Weights of a small GPT-style language model, trained from scratch on English Wikipedia: vocabulary 8192, a variant of SOAP for these matrices.
Each number is 500 + 40 x the weight over its row's rms, rounded and kept within 0 to 999. Layers, rows and columns count from 0. Numbers have three digits each. The size before them is the row's rms in percent of the matrix's.

# gate: layer 5 MLP gate, 256x96, rms 0.143, rows 7-92, columns 48-95
# up: layer 5 MLP up, 256x96, rms 0.147, rows 7-92, columns 48-95
# down: layer 5 MLP down (transposed), 256x96, rms 0.191, rows 7-91, columns 48-95
gate7 094:579497438503512555455474521521480426436558527473433535457494484461548500494515474506571432493459562521516574497552569479470509534426512534445442
up7 095:483554514476474449602504561518473384486442494433461509519556516473481482522475447525550546488481445481485480524466544468473491516497486469450410
down7 089:463477476501555505487564504492521565556469499495422481541535515547450443536519479562494558512493510535504475526525485485485495516438544537579512
gate8 108:554515442438481489501500632467535531584493539424486466496502536512479434509551520490545489511461497487471505542505439548499516542467546463557506
up8 104:572490526415489551510481472463533512473547527545496552491514520519489517488552440461498553486499397467530431520486525515525528461504544457447552
down8 107:531591468448532554536509496515505501451592504479435561591451514592492477514495500505489436580512475503514511474522392481501445637525477483481471
gate9 105:551538488530543507434483575524513545470493486510535573538543529440460463451537526488430508492531557549516487468481565517494528538506603462561509
up9 113:535548554489480558506482570526525544463423520501420573521538507470559485488587490459489440488438539479513529458495466479473520560518557503503477
down9 098:492550506460459522470485530513574542418485527450497467493502531460507494489554492503518460500556504474512467487474503463469496484596511483520512
gate10 106:549483524458491512517568494584492486472485482525544502525427461500495464564518539470571585519497535492528504507456479508447521411512476520523466
up10 111:506520530466532447407522472467507570491522493562421510512532520514513547486570468530577506500513533434520535490548473475504505506507517493555397
down10 112:478511585455458445468493450419517528550550449579472494517460585443470485437505483538493563553477543457524478520502459525535474474497452473530485
gate11 100:484518523448478474498507535541507506532493527477477495562439472562481441512448518490583515486475503570421536489506531575454536517567615563510454
up11 103:503517417493485514514540510444562486532477527512490506498545480409481566499475501485502499540436491494562525465495480507567475548468506443463504
down11 099:477518496466545452489485515459488531513523539501600570505461490462547509448459545500471500523523488561493418441498427578472488486542546517476506
gate12 106:527499494532462539568506513429484509479528495483491486550518531533450452560510477454497545418554531425490462516497510493501516557527548501531392
up12 098:454445414457518467474497511514493459585485438449488499492513503493449514439515537505520433509496502533478483342469510477489516532517579539453503
down12 093:585494555526445507450472429508453519523493446502598524508517514470570493503577524485477505506505457504557438510486503527426538506508494595448500
gate13 096:499439482484501522474521448472476563527471462502510548491513517496490465451499584449571489452535549458530457500481505439495554482478505440512489
up13 096:495491553528520477535481433488509526545562450419589540497491492490455504507479474580525549446549471443484443430514450479447508521561491502509550
down13 098:463436469493504490575488536609484524483445496479447350457421485572541518516439490439525470469524443468493478494509516456524522468454504532491509
gate14 100:563509513509410504470446548458429471442444498480535464503502519488494484550496536467508514436479564484575486453470438535477567505521518474530584
up14 114:475496514530464527500533477500462477517381504516500449452449500438524477455447512499497450501442506526463505566490529452559456556475499501500492
down14 105:482493459505498476558483531586466464486567498442484493586539560529544414510451570553494531441500446469465463513573490548407537470492520491523468
gate15 075:499488424498550490476464585474509395518504519496491554527442478514474514438440492478515458452539515552506492488486478532580460582558538461486478
up15 084:494457510500507552590537484478484533581450476583526566489500527473490478538497519502504538498490504445502516464539528480365489534574558509542465
down15 095:509495483490491463441460549539488449465546470473586475536459466547501489462480481484485423464503451483445511561516536519560493503515484525498475
gate16 116:494458526442470514489534520512561604526452594492586518516503482558491504411482493510510543506513508428499503483557460474416453521484489404516532
up16 111:498487534534483541480503525531415475503490424439532520484527498523532513475495484500469497531550389566567471446532481544474534453509462513474582
down16 089:581537513519542498485517485434546513541510464461377537501463491461446491530531507588525549553498385431512486478501477535493512519538488524519494
gate17 092:533429441506576532524546502533548543546540526495462509524478463461523467480451444518495434479518554484452502521566491443485433476549478495451469
up17 089:512474540538518478461467390566513521496498550533441513518516505538508483430524481508424457511485561451419454535530446463467518544496496456492499
down17 096:500488469495470500496524445538489527515538532593408484563442535468563503491485537503539511456479510484581542466527541502498547498520535454414558
gate18 092:510454522499559556492506489532491551546509507495473549515491497542523529571504565503510553548497540494416473617524463507473474573511546495569506
up18 096:514461521471579554484514480493532522536582480494504550463518556458465550553506534490450521515524423524533443485430545503534563514485407540496489
down18 095:493494503518452504481521559482469498414509507505328436512527528552512473400573471520552496502408548517573501489507516467508525497506499489443485
gate19 097:526453451512523487510459470496454506463506503509542535536484483420480575505429532463497542490469556532568507489548424464500550485438500473493515
up19 085:429509500454485511485556510518489468506604488505541499468434463510452441525469509522477462477490496513579505486452550470565526479442433519460493
down19 090:545420458471506523534520414480484572467422516535569534529573509557490533482407519477483496498492512485507547481528468470455583517506530469666524
gate20 096:479404563471500440559422591514515452520521506486492522534500547462567506511452543520488488444449472492554503485552474454550441453515517475551529
up20 095:511536549479528542477526435573529496439500499451482564468554429531536555480419551484539427458523572471495492505448491596522504522451450562464500
down20 091:471498512487437557552409568411524471540481519545551462494519471478484515480560495562469515522393479539535470522538505492527570520461495488485508
gate21 097:465513566471470505570503510466504475618447549478483469481494449479476502599428517560479457544557542499525555499520515514517541484482446460500493
up21 080:527504459522469515480412500486542523437502527588483445526510582497480536416561471439521600478521498469499508514571533516497469509488503493510502
down21 082:501513470520524523502540502507528528505504567521631510538502430447537496575452482447574425526558490582457526523502457484549471516475438477514481
gate22 105:453444480501527489457553538515557539482468448519549445519528455480566574446535515556396520585438496454505595524504424506483487453506560477498433
up22 098:465534544506570502555513497564517438477486408501511509533552516519486537434494541549528468475431446520529433469467521470595407525484456474494479
down22 107:496480483463499511456451505541457492537548520522497466487487506437496578505468517544548567462494508545502388467599477447500454541469529464538445
gate23 112:581515499454523464414497542454525491480502570428485523525469518535500570537534542564479548448496544500500446500484399503478527521506608487526485
up23 104:475500492480481478546474469500508523538504446486557491544521547467497418482458498460482500451537417509543371520434472478558439578468525488542472
down23 099:490472469524481490528536479595517540516527509519649480496564510510529494536459465454487454555451551459492592460528497458468561468537406542457451
gate24 093:551555533476480456505485442390557552519529566477479460455450532481501523510456461485543523503542479558510566514532511540492455535468533468555480
up24 099:588478574521452489469446493489574525408397534553548532519504451457549480519497482450462572439476487549451479478476502526511486529481525497533549
down24 103:439561499536482540530521503482458448499445434526518505526466471510434471482508452493478503524444519518488496536466480557445579490571596514405519
gate25 095:484535539541458528499493371481589474539532544547569543576445532457451561505533478525492508506476472507471494458492555433457512500466518594520560
up25 100:491566487423473567522533558474507463543509503537550538538543499477457522520499404506488557504532496505530522466492564440574512599529539475486527
down25 110:570455493455513500501513509532541480503501469532524593550522495558491538554608500504538547476428496455525487478478454526455462536495427480517442
gate26 088:580505509515485561480445568496447491523554519558480545475532564495435489498472507547585504436500446527554499534459499477534414545410459499502565
up26 086:471551512488566559463478446429522585480535512511475504530465469450515464514497469620502549479548520447450516570469524505491404502541512532470465
down26 100:484496383507442465470508521585554514541525514523597484450506512505559547527501560493541504484485547505515479488472559467475515498486547533525488
gate27 106:500446508479477487512543543501441544502460555502560492457493492520533456492551464493507597439423499570451542477499461529454526504475570584465451
up27 114:544556567464529553532485469524615512432509485466480442525413529480531551500532476509494494520519488511440414477579529496510537504499468493465506
down27 109:461518502531534492473526571487595549521494480486487517552473441463474523537519534506472510546553468493408505510483473462496548493544495528510620
gate28 102:533452507520510572509510539445523456474480488570484585460439593498480561500517507424513534481437577452501465484449539515550511501455489515445523
up28 101:511501461477513538482503553516517479479480489523557571488511545459496457471499572395417525492462503463502444540590505439494461462447533483482518
down28 095:414512492535514491466444470474526504565534477485493493419536475502550502557476499567511514507451495443528499523458457540440483525495393488462531
gate29 093:581467410503481545527463524554499498485464558509497527444498421521550516498440515501454500434494454555520458532515567485514498577516524507484486
up29 098:529460573477512493559476450509532450509420524438530496487548513505525496467449524587454496475479444434450497459483532494546572504442530555550501
down29 099:515536406526474448392537464439458394549483505484486498497508528529527434453488474486479539532534518537466508491500478519438492496445419467492494
gate30 093:560524542458475454527581497472496498509491513526474509582551481511533482470494573455453451590504475472532489482500482516558501541518447495523407
up30 083:516499613472419439504576540463521503459508463516469474493529498550518455495500521450511529474489459518436501501497479506489471565510489539509508
down30 092:473528471476486515549550468568501527484478541536455470457571544451535487481503468490488459558542508493576567490431536502549476433552524443557476
gate31 097:523508516521555468480523493545463587543512468450408505548472488494438526459530508476481489504442515461464527550587495458456517550463514439537530
up31 098:498525428437471543518563537464511388481469479509517445461473521467500504449446463476570503488481423558610507506441443511547503532520502550508444
down31 101:521536484397482536472505579467434522432475524491485496515513550486506555480415507524509454436486544531508496535526481413445527461378517497447505
gate32 103:500554469474504405505520440457504487466470477490454518513505476507423479515549557486527427391471484501572552575495472489470493526539532485435440
up32 121:478434501490536556501449564505459425521568516419535463465472484503597551598495492540505564528493530481450437505523520550508539523488528476546529
down32 115:535515536480554504486424562501509540488541566511456454460496425473510506467550507499561501501462390406433505473512447502504400482567491480517490
gate33 095:542512456536552521510462485557543483495526500490578581519547552439505475533500556464474500525485404507491503485462485454537475589473516519528534
up33 099:549487497531504459537516555539540510518495450465455456465553532490508506512467548516570570500521524519482509485449577500581504526455490399436537
down33 107:480512488434495492498532466526463494487444504551449482411518513548550503538471513450538533504487542531602577450585464521456526487539523442426538
gate34 109:528482528491490492492526553523436450547510485545534554478549520509464474469573522458524565495457583492591505539457519493457463516493565478567475
up34 099:522490514477519481496535511476510526489448526527425587594540506535539510542467574503489425538462433534477536483547438499433553451448534480470504
down34 095:550512496455542495489502521502611492472537447513643468489446494502471490479570431544493479477490496445512413545418494489529470541499582508494526
gate35 110:523534551522544580567488459525512463393472502458573489567434461548524533445502488529485496516511472493479471480520518438507517468480483483525477
up35 111:521509540543571567508531511489515541521502478538426432518460443548554560561500546490458491484547536469515540488543511542512514473440561515493530
down35 104:451484535435510524506528475531388536469488536507544470504475509554555474444420516485461480462417524471465442533428431512463535492535612461503478
gate36 094:521548531499476526534528499458478502469471479495500424503536542473453550460603488488510493478499505572518444544537488472516507551469488480482526
up36 097:516509466480529461484429564484423534470482526546469539525492466525534578576455567503468532550503525510521461505496456500400572426475480438413537
down36 102:468460524508471555509556487471472459482425478465557553460485520440566441528491454491512541565509432565487469481472464488428503489540462499474501
gate37 096:538470506562533462511470541582479533527473508476463530516455520461524555481569485571476580499481534521537488584529509503483488428501473582523520
up37 088:481537455544500558461419419508479543440517538516518493493465446556453384427562484527553517490486513513506581527505482452477490481524513483479477
down37 091:450479483522471532503484567468490450497571476500505574528497539452440426497466503553513520540499508508580441409570471568521484393488530378516443
gate38 096:561505490441491537539521482473527455472478443495512508433537474488477531542570492474503477464488470535545517518467512538515488474519468561540526
up38 086:493509411483471531466533506506584514489512523453541538482488449515496461565463507533485553558486513470493460484491516484461493510558441505503532
down38 087:508511537534515463544539518453452530558488515519379512496457528442529536477481493504498480528551540494469501460539502520507520525485597436452459
gate39 111:437497505483533507499501499523437542500477413503505523512548504522539512643480515473514507551459535533460504539504470527484492509507541528445477
up39 108:465546470442431544600422459515441514493538550458520566428468500483451523558460584544451473506484467509539509483475532562535510550550502490549445
down39 109:491512442530537487496503506437488493565497583487436525448494467555446518510538438512511488545471487503452490537476522556592495502467466458460530
gate40 099:581486430540512565487472489447538526560470556541490521508491536471526495590458474501464469534454541475519544496432547505505535567456562502509544
up40 109:528417509494458564491454458491496501523468508534488515499480536439493487548523468462445595462501509457508451425449583474566583468506484563544504
down40 104:419445467485463456485512573462561485466544512472479511467474507522544502559532467508518534517473504502523509482483537489479533543466533452492502
gate41 096:490487562542496468556577559459445539466512446489513536544519531542481501497505493483516475532509507496501477460467470457428540548541488469494445
up41 103:518559447545583548523493472482477451486485533499504547480466399510507514495478519520478496513563479473484475464506546579545457445507450476577527
down41 103:448471478417544488514515535432538540517484477497546499478525466469544507551470543524583494480491559523514530464498513526527504455551597509449559
gate42 109:461503520463518503466542535499491498490445498450533484505490479515464534593532495534596468445453547536569529534494439499399476540547593580512501
up42 106:484474517408589515558520529438557488512519482481503400455587499445573504608470516513502466558476500445501502442502443460556502474471482449507502
down42 109:595502474450516494530477512512458491526465542489369528480481575523535491505418559504479452516497448528448445431482524527519502483441454498470454
gate43 095:569490520500546477534459471478560526628495546496485447493518509516493596472526560461526451391523578534515500504476513420489509481500513516467446
up43 098:491487488504488454483527439486560558526572549551519492529516489567513553458510529518535539416567558546436498524532484523439597502534497475481456
down43 102:583524546509517518483516515480495525496530561488428445497535493459518531522446451479527504503548551482544509518493469483460488487501516541603496
gate44 095:576504501476546481477445513515439489574518535549471484486521507510509504521501594457493479497505438482457503506503559528512468511541523532431456
up44 101:514479473541466609528461536507464546471482523455442542504540539530545544507542489515478433528489569422559461521415533441515452524455505470559450
down44 087:554536528479472495516564566459463483495518499514539510494503501378496513453468517486548552510527342567462503500495503493510466551495506491441540
gate45 105:536465515475453514537531497495591533499448580495535534539484472467557458549524528478492541557436497516567529546425531479472473518448499454492439
up45 114:471513492496411492519519534550532466529525487518531468434478545491455544483518478504495473480502482567567547505491502464519620534478543478503516
down45 115:471499513584580536496493486530508522529535485434592484462525492501417466539523489495533527488471626508468540497409468447517471518552485453533501
gate46 099:537455511453454496465570484539435501504483492496530465526473468511546516463502464533466529526480578446552450462445473477502536444516556498457523
up46 096:537496502614523490533506499527550502481473478488466542584472518493483493587461513492512551473530443562432507507553459414523486516478437526519565
down46 099:437523464499474460562469480475487497507523499512567541493486508485429515475493485524467495550493528550566493574450535528534527517518586550517503
gate47 097:497478454523387551488451580496495494467483572537529485461502525550472477446540484441522557450486532521458509512595427453447475514537521442478483
up47 092:458463486538435603471550505456457498571504492522477549562488537518452504530544424516528564483532527447530526530468439529564481490452442496583449
down47 103:486555559406465487581497562525529487489524513463553463511467441466498490540477521531464481527574599470439420452468417517587483509459466491480475
gate48 089:521523526520538476489536548568471555418517531501402524491520451403519482578438459533447525498462591496486590479477489556513503466567460545460428
up48 092:440489565463456400505546552483433532483494455538522488537430533502516533478482550485496533524527456528527565518526460496482486557515576477564438
down48 093:476520572535519524502504538503461549508448580455432531520570505496522441473511491526488426500477531508519483496466515485547524484457469589523497
gate49 071:523493507474528488568495490457534502535529459536470485463557422507474497460429488532489487515572467512527474461468469528528544463466368494531472
up49 087:508428469472469422446477463486443512488454447485501548545419484515471484463494511458498564529442543486535456466551525492480532546579478418493463
down49 105:489503545520506571523509541558514501481545536498449511500594440473489482552520527513530437517543446482481517495466451471500475466431578525476509
gate50 078:462438531536474456536486491450575492490445474503512552504438487526552521523488465478517517545573445543554537499487483482507504472521427577506460
up50 089:527459509518497500476443557490505487449525502480502481521534527511499405487495448504488442486529459491437450538543506494549482483534455519531458
down50 089:452562476464477549549545469453444491548460499491381492475513554444492548520506531493490575497450484493581536450488468550425504538464478468488515
gate51 124:511471487549501428527469395492447512477472484486561450482499512547485457485524549477400443497402445529411548496465462416439531514534521462524530
up51 113:464556504486463542484508488546493530502538534580476499495548433577493491546488437481548563455568521498546512443521567564555503550453553503485492
down51 115:405518526563490580443473527470504506522479493475492485476562497458469596562533494479466510488478482447557445540567479452557489559472559593482480
gate52 100:496475530553554532555503498495480491499478573510436522526536501460512455523498444509450456558581471529478571571488465523509422536444463515420545
up52 083:520441487537539554499489411437487469449503514543393455493558525479542394581524527522502456546485468536498502580465530474468549472531535566441480
down52 098:465519452482424442467530502419490465547513425488498481478425503498526532459478447502436505479413498486531494453592506528524521515496468511458512
gate53 112:466436474538505497439495471467473532530454523453562507513519453525546502525512528550541500541447533444480465526517447423498495495568478481436549
up53 096:427496492551564504472502461497457560497489489454419516480538504557562492551544459458491456506500483514469476435495496480494559536520527513514534
down53 103:516465542519472428573439562482543517458548554456497487487445472503516547478519540497461468463441530494491470489506570484565553454525477340494622
gate54 100:491460568494498481585502507563558470524414494522427481591460470576488494479584621509515468506401494518489474497505526475521504494556469543447478
up54 097:438491479546514568468463549468522528500515477556575598529458523437503481541453484549512517508515518532493444494524521521419525531485504493532496
down54 097:540455535493505478543522506457410480480538532538420437532532483545529530405513485427549486429418440532494509538500479534524526501464544484467519
gate55 108:485470444489514450569518559489514550552497515526517502491505547458441569557549500502524501502527526493519575559519436447490522509535508527491466
up55 106:533523557494521498493460468493530475451465474444539505453493492445539442465422536512477570508456503506433461437527500538475497476531507448539572
down55 103:490530521508550474467503442545551499524463519529521547539472484583586446469440463509451488461483508480536479523541516405500458495474540509443499
gate56 105:578492480517459460434430474497508517451513494523524526518555500507512465479497478494435628535551532491480464482483396515531480448456484513483527
up56 109:470444512478530479540593473488460487532511464483519440542471455429513540514451549555472497491519453432545518529442587509444594569518543511569453
down56 103:556497486543565458462482494547482508514493462527538478480559528547439524416523512504444543530536459489464511600534341498533503494526496508462482
gate57 093:436506480532500519584546480386478509539480481525577444493434464515524510510422469513431442567520504554496489476438588468431439475480479520475512
up57 090:548541434440471467460520544443490475479486542561574558449501520453539537519506437521548532533525510430514433522506503573410555507419481529513518
down57 093:478474474542509503549486448544458454543468514500320492524513500512518490490545513524542469451498524522504568504523472504570448505550519492520487
gate58 088:432446567536527489534482508509516491483513452556401502548544466458549477541437526535488440474507431489537513483400568498529517528513497460486409
up58 085:460469513543417502505486448445470468548555460530485510498506543478512544524476512463511524466510541493510498421494524499469442540525453441474501
down58 099:502555524455500486494525494540519498523505496517555417527476517529487458466541490503529509513482528558541504539460416521448570409530522598523508
gate59 087:561488451476530449488502573475454497467463512498438544605473475572546495498546484504495470538466435536454453495588488506482487529529480445521497
up59 099:498505485584479531436421496459513500524557481493445471427519468471398463525575525459504541474550523474468449430480408470448540517509534494409550
down59 103:479507489445480471432528496495500461507451437481633532502380511492464552462439543502530484534506503536558467538589513499565513478485430455450508
gate60 108:474496485513522437557436545493493408468435571443572539516589474484415490498497494539499561461472567509451518532469481539498459459472507481537507
up60 099:527498487504494581529491492507493497425505498571463546457461503489513542463548452452490432543517495486499477577492491519534529474508486533508513
down60 110:590516525522427536461427488537453515544484483516437598480436541527483552448494494519454513474457449507524510481470440487520480540441517466506481
gate61 100:524499541510482428544473520477585501537489470534528556499420490444549550521509606525504473451517480580539512452529446462557543471487477530487510
up61 105:512436529526546469520409486482482473517473473493474479423527477542418514469517480503531509579505586455558540486509522532524452513560510474409543
down61 101:515493496470500543449589541534433494419457530468474491484524542515517521514466543502436462503555542464502514524513547530460486508441496482519474
gate62 106:549501512523560535433534505507525471509532438561545462474464569493513518475484443450477566467467534566462501517534524493489541440512536529492514
up62 101:472560527478443485474456514433531494505526484540518501456529519532550508510518475438507541499534413526526487501583454492478525428584559445500414
down62 100:472533542450517553533521524434486485501602497455383539481547517441448500500509513470472528505534433469496518545486504462507518434556504489524459
gate63 090:468483513504483480523508596540370505466545473496472437486457525544461530458435519576580454417459489541524522498481443499483513541533552512460525
up63 089:492484523488470447574546557539513485504514514475484488609481515469559520604485559494505483522539455501515517454466482413539502587489521520556510
down63 089:531531517468532487443453537407464489522518451581481466468544494498530576403469446521487515485462497485563519545509526527548452553504411497483490
gate64 102:581520515514580444559503546579509476446550458526476459487492514476444475482489510486509528477457577452517514491495560493551468566471562526514518
up64 117:545511462469496514489545489407421468483554545533495474430510479476571544506481527478478535579565543540457488528550398544480508443448448540501515
down64 108:517447457465471471582527442507442483485529501491586442460553488525459431516501496438527539443517541528484592486501519503444454532501444419423507
gate65 105:468439537496502550537504481505475537520440492536580520503511428535475533486570536525431469478487486462492450485457485515505504498421505499513512
up65 102:576474515554454449452544448421491479500429428478568561553489514529507577491540506484486514470601521526498532497490493524487439536550468553562539
down65 091:570469426566548539534513473477504513549437536488349527505477557505494546496549491494474589494471413492534534444509536457502502523546503496567527
gate66 106:534444459447495465496575489518490449528508500538507492543554536543438458547482505457544479492453476537610509494512433476475473505419507536502530
up66 108:469432538506417499456427494498479609456480481490512574531464462473493483455472505504525521479514508491399524498531573522467482471510510472515517
down66 099:487474444528523496522531477455485492497554471461622444518470536480511491541540482481512489495485534530464480482502538446466499454511569484442541
gate67 107:499500496477477438618480544518488487561459476477586505489547515495525464434505581499567539451413517515516485431441490541444520516476530577514525
up67 104:533487456505518459500522421531464494434518493510428534564529465518523496448508473417411516480518604481494558484507482512508487536498467517480510
down67 109:467543431519462479527525514426539513501449554509462449516477497569579471505504564461541575493459433518528533433512578442456559535509501453551497
gate68 113:489511581509524509502527537472513515480461536464470485531486563580557548537509527499520447495392525455480465488501470498511516481514516518544485
up68 112:489544456529609581467511469485460472438481494534494497438540443494552435528452359508513508496519474459456522479441498461552470401558529496429547
down68 104:525535497551465529493547549579453540457561519463476500492547551470468470507521481483473494542551580453518471516488482445457482590436461496577431
gate69 111:501540489551515483443485509442550546481420546504502478518544577472424501557490516509512513470466455465546483498478504502544463495545502608526461
up69 116:489555524491467478502500433488445469470562491424474508461395465505510499458538514481459464467529526534430521467546479519462543473532511473476523
down69 111:605507492539478477491500518503463494470556447470574473516445455519509552516529497445509490526509494553537471495476500464525517470572470458449513
gate70 091:515519547478524514490549516529473464507535496465429452459492505489450533510476446587450423497549512509520577447495538527582584557447472520461468
up70 088:449513528464532558525517548477511504588505556561493568479427453493506465525495525535451543497448593401516541552465573485462490544436526569518516
down70 098:390497494515446521559486505469489510514500488555342449516534473556466508494473471520494487454477497532465544456518447465494514437497465463478476
gate71 096:536455435428515549521494447534466565526508556533507444508458463506508528510531504507518516461467527537540442477464533453390487537472542555477481
up71 097:519473498422525448520514531509497510520511526512511487524501526496460459522548528446515491434486494505569514524575448471471457524467469508515558
down71 097:503537443495541532483466527527499481488541472512463515451459466546508547499458487526551491493522460524529492485561455476501376463477425527509454
gate72 101:462483555445553508497481506535476507588493554546457479584486521494504519530523517511532456550530418514481512542557418479476485523487527543506503
up72 100:458487509395575476565554519466514491491515479482494496468544529479580488522520495431462523507465490504471545555495522521558482493537451520479524
down72 097:440531547477504471463575554413535464507515447512482535456458487488493421496494474533492522478441522489454564490588475493465507524514454446531582
gate73 106:506497451446542462450467481512516530455521474499516480476552502504521424540563414466495558479442506548489475578556523459496442456509540521518447
up73 111:547558530516549507458522527472512540527560510533487478458502378501563465484544464455500546556472458544497528571564447497522483481478489406485439
down73 115:529507519500497469545476465522465488531548458563604450516476453461559532420478462496475551454446503538494503480522482494505541521492473444533438
gate74 087:424509456533517489522442498542493485479538529479468451527507520481501461475449549567530504474441455494533488418531605486500462543521537486533458
up74 089:517510445494524561438508437532543503501550499496475511533504523520494530424552503588526440507554475438440458410539472439463496542592534492522472
down74 093:526568480486458514493492526535411444433522514485555538526459593485488507532464506545490562458406507524516500578481526516514509533469501463534496
gate75 102:563424480511522466484479501478455561510516466475470554502521551534484531523518625508551497502585565470570518458457530528499501501459446526498471
up75 090:509547532497531458524565519474613413397550520490568524507559448474533431412521526497427510423543539494522439478498492506492436536458550477494552
down75 091:469560538531505500581501488529476502477554519499466510494465522525547422483437529539486542461467538513476528561493530467542520549577577487505480
gate76 091:520484541438503414479518442465533531523543477516544517557503439504548550516496492497422538536503493520482576570461499478455505549457533558578480
up76 102:451545521501437503468420510497514546449524485550491463511495585471438561481478494506475530497563490394474476500460565469463460555586447493468463
down76 097:473493513430398520480520499492493557531517538521462499521459533531522526488461476486573458482512573521498518481405509510480510495499421427467494
gate77 092:577547603457600466458472520519427430522520577554468503538446460552518531488517569449491475509479523461517462470508490470537515490491472524442469
up77 087:414539453500504468415468515487436529514509500458513508490453537623460507448527513448463562473470491495520487523545537535473482524555577506445562
down77 088:577511556455540516493472481618480488535446560502521462492508459458511508532517443439539485438499511517418516556520493432541454516524407533544556
gate78 100:488513549483509517505521533495492502490545477540466510511488509488531474522490489512506481477441512562469503543579523425480588509439559539441519
up78 095:492525552520463525467509498503567489461590472506565466570554471479574489447455441464476488515476517586500509461543517600529551450498469551481450
down78 094:403478503584506586605519511474507483471529481506408535427557458408522451500468495497498508478484529502470565540538582484548498544491496422495483
gate79 089:437443504524470469522468490469494466505538437457407544543502494442495439465463516559471510511546445482459512481482515442537451531481462483562493
up79 094:492512460496534535513528444509488501543504512515481432548493532497501540541460474505487510530471489528555587434525488504583426557515522519568541
down79 095:477488526531464485471465549470520489471487464510436544479504501457520434438497476545474526540551477513469424537498596495474548470484453490459496
gate80 106:497467510485452571558543434522521572514493524437428459501431534487517556513493510505542491516520572523515547468544515468542613444505571536485459
up80 103:541466472541502539586466507492590553469467498483508539493429462520497522447530517470594481428467520582481417570439462514462470493508499546502473
down80 088:511495517481523549472559545517487542411542554494552547523495553442541494585434496484567562529533446542549425482455513486479473513549542489491473
gate81 090:520558483486510488523562483475454590436475520469452497549590477495510466530479529594431478492573467566605496497506464421533500514501496522477406
up81 093:495581471493515454507549503526535578427462495495416451514565478489505405466505501567545547510490502477545559528480500516541523462478517533444441
down81 092:477500476472426558520537482557519530504456526482362482528432503454503582556493512459524478496407523500498484468486553496486527518487553415484530
gate82 095:465557540459477527476467467471459469568541465494555452495499479532461503475453494506490516505489471519524476479440492455567415520479452526517493
up82 089:474515498490527554513514455448567511510521478451434450517520564490565579489500573476573439547486451459581480580566498526435512473499442508501528
down82 092:483521509509426428489479471488539553494508483517490412511562501555530526467488523463476447523511533485539467510419539486503480490474432528520531
gate83 101:535493551507535522455460549533505427464401490477466521517558496512490462403499511468535488428488505503540528551528424521430572459504495494476512
up83 093:513577452468578451467496444499459453519533501509467444594547483442472529455496493485446400401515505486522519477477495500493464443521477500465551
down83 094:460561508504546532471471504508528553480503520546447459476508493507504508536533489526447557492487556493529538460586460518474496535511479515509515
gate84 105:557553503462509513509519396448467519458511517461491527503492576549477504500539521477505552514491460464450474539517464581436562463554526525534440
up84 101:437503521601503588480486583538513494449459540514488492546484548506459519438542498506498501388499461449515575436555552479475487451503418549449465
down84 097:492430466527473562477536509436487488475429474525451505486492448541548607514443527453429464540486490524477486503452531497520409485536475526532516
gate85 103:523448531545492487440575533462501497515525473426556493473427456472507509435481507489526446525473540550502570524495498537425568511414526495523489
up85 100:424507476525453549589425439558525520504543545473510543510474463431448534457415456480415476512540488480532461516489554561526450501488552532475468
down85 105:549527529463458456518462456526523422454571519468428488435544516519485536547479459552452526493495437429506479518512525531430504516532400474513458
gate86 110:514512451497521572520539496401476495449469497499515503480599562476535494534499441472494499420482539537576459412480466496467497430435574535481491
up86 107:500473511610549542493564516476521554464526542548472510505522472487544456471494509491565507490479483472496539517579548496464534585513444531462474
down86 106:488527462515492489550545522429467569549530495428438538540558491507493472468484498484485482528505518549539527453488470488417553467551592476532521
gate87 106:519478416547557495544525447431512472577473499469518507445493542508481474453566540432543452525486477505459510470469524561538482565505522515509472
up87 105:470525518497561530507482485506598477477489526509506496531529416494501434458481505560494496462541417420522493414457550525523512511516438506571497
down87 106:501454460534435495485432495516511538518530528508553463441425530429454508463526473473539565492527534469583405474535515455502533513539491464400497
gate88 100:501377455537498573511466433531514520491507443523514468483516531484523576488528525511509506472496515516516467476483527513536482513521565514464510
up88 096:473488549541465527549459436478580531460559523583519530534518535532528511504494514490558495553444510485454528563490445440559537509526515463465525
down88 096:574515469545592482479484521504622499451501438472563517485558521465511449450492524501466480535491488476489523527492467512427555486523494460507488
gate89 118:444480522491480491580561531491500508454523515495539518545445456509476529467571499554464521500405492485507525464490437435547551563514521503531543
up89 123:553516539588538441533432476486494538538483503535547523558574435446532509501464527478443478502476479558516497502469571496562473501481468533481505
down89 104:537536480439533534491451502469540469533518535556299496545448434539452536469547527528505506489465440494504498535489438451534478466498485509541517
gate90 120:447489521485467522527495552568511500501561530495533509508485481553531426485493505564540459481410442500523557448595522506501438532523502556441475
up90 111:509494489483525482477510440479522505380509455521466523506556496468497500537471505471552473504567544554589487425505489432499557488521479428504462
down90 108:545551574500534480516545470479521586459416494573342520532522509494464528525478509555485543544513534518554486475442462520498541556525445436472471
gate91 095:502511547502466544492449453474508489426439528543554466502542509518547464473542510523570549556478444590491501544509545508445440513473504552483465
up91 094:523489486389500441506448459482393522468497440491493440566487487478529474489436543456473464498494496467497470491504528542582464509504486473464511
down91 096:461506526524581579563521472584525492486500516544393529499536473565462480470454499531524538494532556485444564501512464406542507442468526535544493
gate92 101:490530546462471528436466474553540498491469501521493494539503483515555492443529561572493475464468459460593535504471531523518520458499504513518473
up92 099:414451456500512494506508495501528528525457485497477489454512534474522513521437530485454520479507455437510562463432589472503474516564507537501444